From a checkpoint of a small transformer trained on Wikipedia: width 192, MLP 768 GeGLU.
Each number is 128 + 32 x the weight over its row's rms, rounded and kept within 0 to 255. Layers, rows and columns count from 0. Numbers have three digits each. The size before them is the row's rms in percent of the matrix's.

# layer 5 MLP up, 768x192, rms 0.152, rows 0-14, columns 128-191
098:127142098140128163159177149105092169151160132094173134089154155109156200113179139103123073117092158096129140128078157145146087126112170095177143135132143114147162123188118111116170184100101150
093:190128188125119149120180128104114173150152096117112132109139125087165118199152088168141109102142146118138163083146154151084128095074135085111106148149092105166147164114155072154085132150158165
094:180078094088095169096066125141098095133087127107110106117160136167155146206156120120091126156116175118110097164095191129198079143091117158154168105152151132107131117118098170095108116130188106
105:128213169131132115119168120109138084194118165070140119136109048117175099108070057084121100073167112127142105095095139084115073136181149157096171137133087109118141125186142130132072140137181072
103:114158070130139106120132140108191086177142155118057145126063179173099114171123072085158079156148142117174158155092191105167115138133100121067120126111146158128133175097158119127129147106164142
099:114171174120106134148169059067161215110066171071101173113144118167083147145166086081145081116153185069136122116119125136130092179131153186146125073095166118138096102117116104126167146180055131
099:073158156047108046112103135123105085134113023105075165077124136133114185136173112098162181142196141069094155101152114118165157150135134096163122113106138101080109147112133109135079102139099049
099:064125182162145063093130152143161195183170127137146090119139087112152137162120104117156149130131110053078136096139092160126174162107128120080212100059165106107090154138130136039126123158130134
089:105153134109072125061118127131152146065102109047162105140089075102134149111144139115129109089108100143084137139158151151105109171164165149102181165155124112111103108094087147091122075145104063
093:163145153124182098132157072135151138118128093054205159134094147162157119114132131086155098140125101172114107115159201178072099082115086151165080097169177129103168142100136148118220130146112123
103:133194152069130100102150153127075157094096137153113115126112093142095080118164106089130123119131080104145131108087116160094137101162076129207155195138087153160079081154143114157088118106125091
100:149159109084118142141104199125165106088119155083149179105133127161134151177079128111119191153088078141097142125125147144129105068114162197156101136186117091138174126178179131113109151139114206
098:181110142147127100148146138096101139109195128126155164108181165152112144124110148114114119131094106105108120181142127110139135120126086089111090123114167083137171152126105149113174127204062112
100:111152141128160148166116190083125144115138131172144104132118149124174151064164081164075107150049152146131119130119117157129047141156131139178135069155104188180112079121089156130121111142082143
103:165127136104155113108097151166090044132110086158186150119121161084170101169090127142100176118194169112122131097122154133134181121083110159104126153105134183162143144141089118130123076150176152
# layer 5 MLP down (transposed), 768x192, rms 0.143, rows 0-13, columns 128-191
104:119107194156123151132113154159126076132147082130052095097138148082128080138162064170140157146136084134148131123175159117160146137169149196132142196101147198090047214155140127113210122104125104
100:110117098176205171022074129154110141075139172189082123122129117109143157118150154102150131159143126117113142161126119184123141135175115186124137112076128075187155192154163103119125114142143188
109:127181142114239150073184147104114178169168079113143083134121116081158170106094119098122138104117161104132141152135077103091144131080095136113122185117086162124093113068139108134079116166131121
109:139075096131119127104137153160115130070098114166149132111139099152215144143069082121114136062098134131173168111147181124132077153140110129184103131109097195192197069103076118127102155107154126
102:115115224137154119163091093195085127108146158172102168146123137105117110135127109169155138133149133221146107086107085190124167196219162124115116152143121175139159063105143140120115097127121150
097:135046132086130144139148180163135145083201136143185127081124163108179107096097060136147146133117088140114138120119146163128152085128107121130174143139130156062152078210174153106084195131152138
095:137122103213111177084118146145110185180115134167188111158124117160091126091110131094120093104136118149117113137048155151112169082152096159050182126141090122132125124132157114128114150096160125
100:125124088111125126141136104185107105126059102140092159112134154129162100152114151159099097114120089132135182111177139104165069131125182118158156113127145094107144042088123116152163115114070188
096:094116122165203140092093173088124106138124137130117114098080168104151114188147197203130173139116131128138168188138058104158181137132093158181081072099127094059173141152183131059091163102172139
097:068168141105130140106101165171108090140108169094120063104174159115128155128137119179098149095071118121162157089104091138137179123159147103137138095138187110138095157137114121159082131142103135
106:128130091108156123121203132161089144131114150103119178064116132161157099123090101134104069110126131138145157091166124099119081093087105139152147095144122146123149121013140133183100110103121128
095:202062148115062106104127067097105133129111132175113074157164102158154058060131120137115096082137134142124138112105119128146092154140125093114146136127132156121127127099074134131154110166099098
101:163120120115158117113176151128142097103122092099107115166076113118129062153184118178114112118162151147179104080189083159102113132116158045124098125148105140152121072094112113145096095130142062
104:127138041137111128102149088223105094156100126092140162119199116122129085175152141167129154090178125140086179105152157144057124127103121147089073166118157117120140100182161139135150073121091178
# layer 5 MLP gate, 768x192, rms 0.15, rows 1-14, columns 128-191
094:086068106132093118133074123141101114116114131089179164122166078075130185062134125083139157128117119170117133174184124156120157109186104124113177125120192170141146142142067137149139169096112139
095:062210156143070066100189099165144174124072119174173118099193122106131093142145146140189169133134078136152127089115125185093104094103085072116149156122121156140015121175140111112157169102169104
098:127108088108102128148140174211109159136152134091101162106124152122138072098104136060134119145111154148128172128113126100134126195139112153178122127075119074123125142101118169117093219076143122
094:176117111097156111103150166150170076113106095118124090135128145108135089173117108111154154058153075128179103183095180093088149116133071142126081128102132158153211149146109091113177141124187108
101:119133074133078146055129119158112217093101174129172196134162126144075166070116121116116091161112119090143137137214137152165034144097124117161153101095130154119161144128122166175169206153110199
100:100166110079174086152121155136134091101122102157183065106115131104118114100154110161080136135140113166134144120161055148123131114111118152112105131102101165118134113113161095127090140129179137
095:126121210074121126115122178090105132088135130125076153146109113157194119082129098159133220134128127144140163068099117148188132095127139151130134140107136153151083123115109170179143103149131123
100:088089184169152145148103134108099123152149168096110121144172166143145138138093199170174159099120147150181158140135066124197142119132083121158085047099094170092163143092170103125118119130150147
096:062088110141103099182091143182125145132139133104142160153126124068127139138106077113189171127116117152128147127160174107088154091143154144174129112135105151056124100123165122154108107158131165
099:160154130077143130088146136095065183150118057155059161108108125106109121148162099129169100135154113117148111117109185131096139125112090116147121142062113134067182116062136157125127195108090100
094:140086079138083046113126148111117129173096115183157106161102089167150128132212066090085096096125113159159135138109156085134158137163092124145087114079118121108090167124107130126162102156086073
099:105129092142136198178173097089100126157102087085098163146160123140151133176108080104098126117131102099142092114175091116143131158083134090149134126117127148109145208178119136139135069167157166
091:084166124158130135092151102081119116076166143130144150091118212163164124132110135133100091154113122119145112093129108126155105161116121086115087116160133121134161128096146122128086109156173154
125:097107090175067108115072129111091165149111129089109105145128044165119122156064148161158106053112145099134136105131151099114062121116123184124168142180105083085073204158153077097106075141061193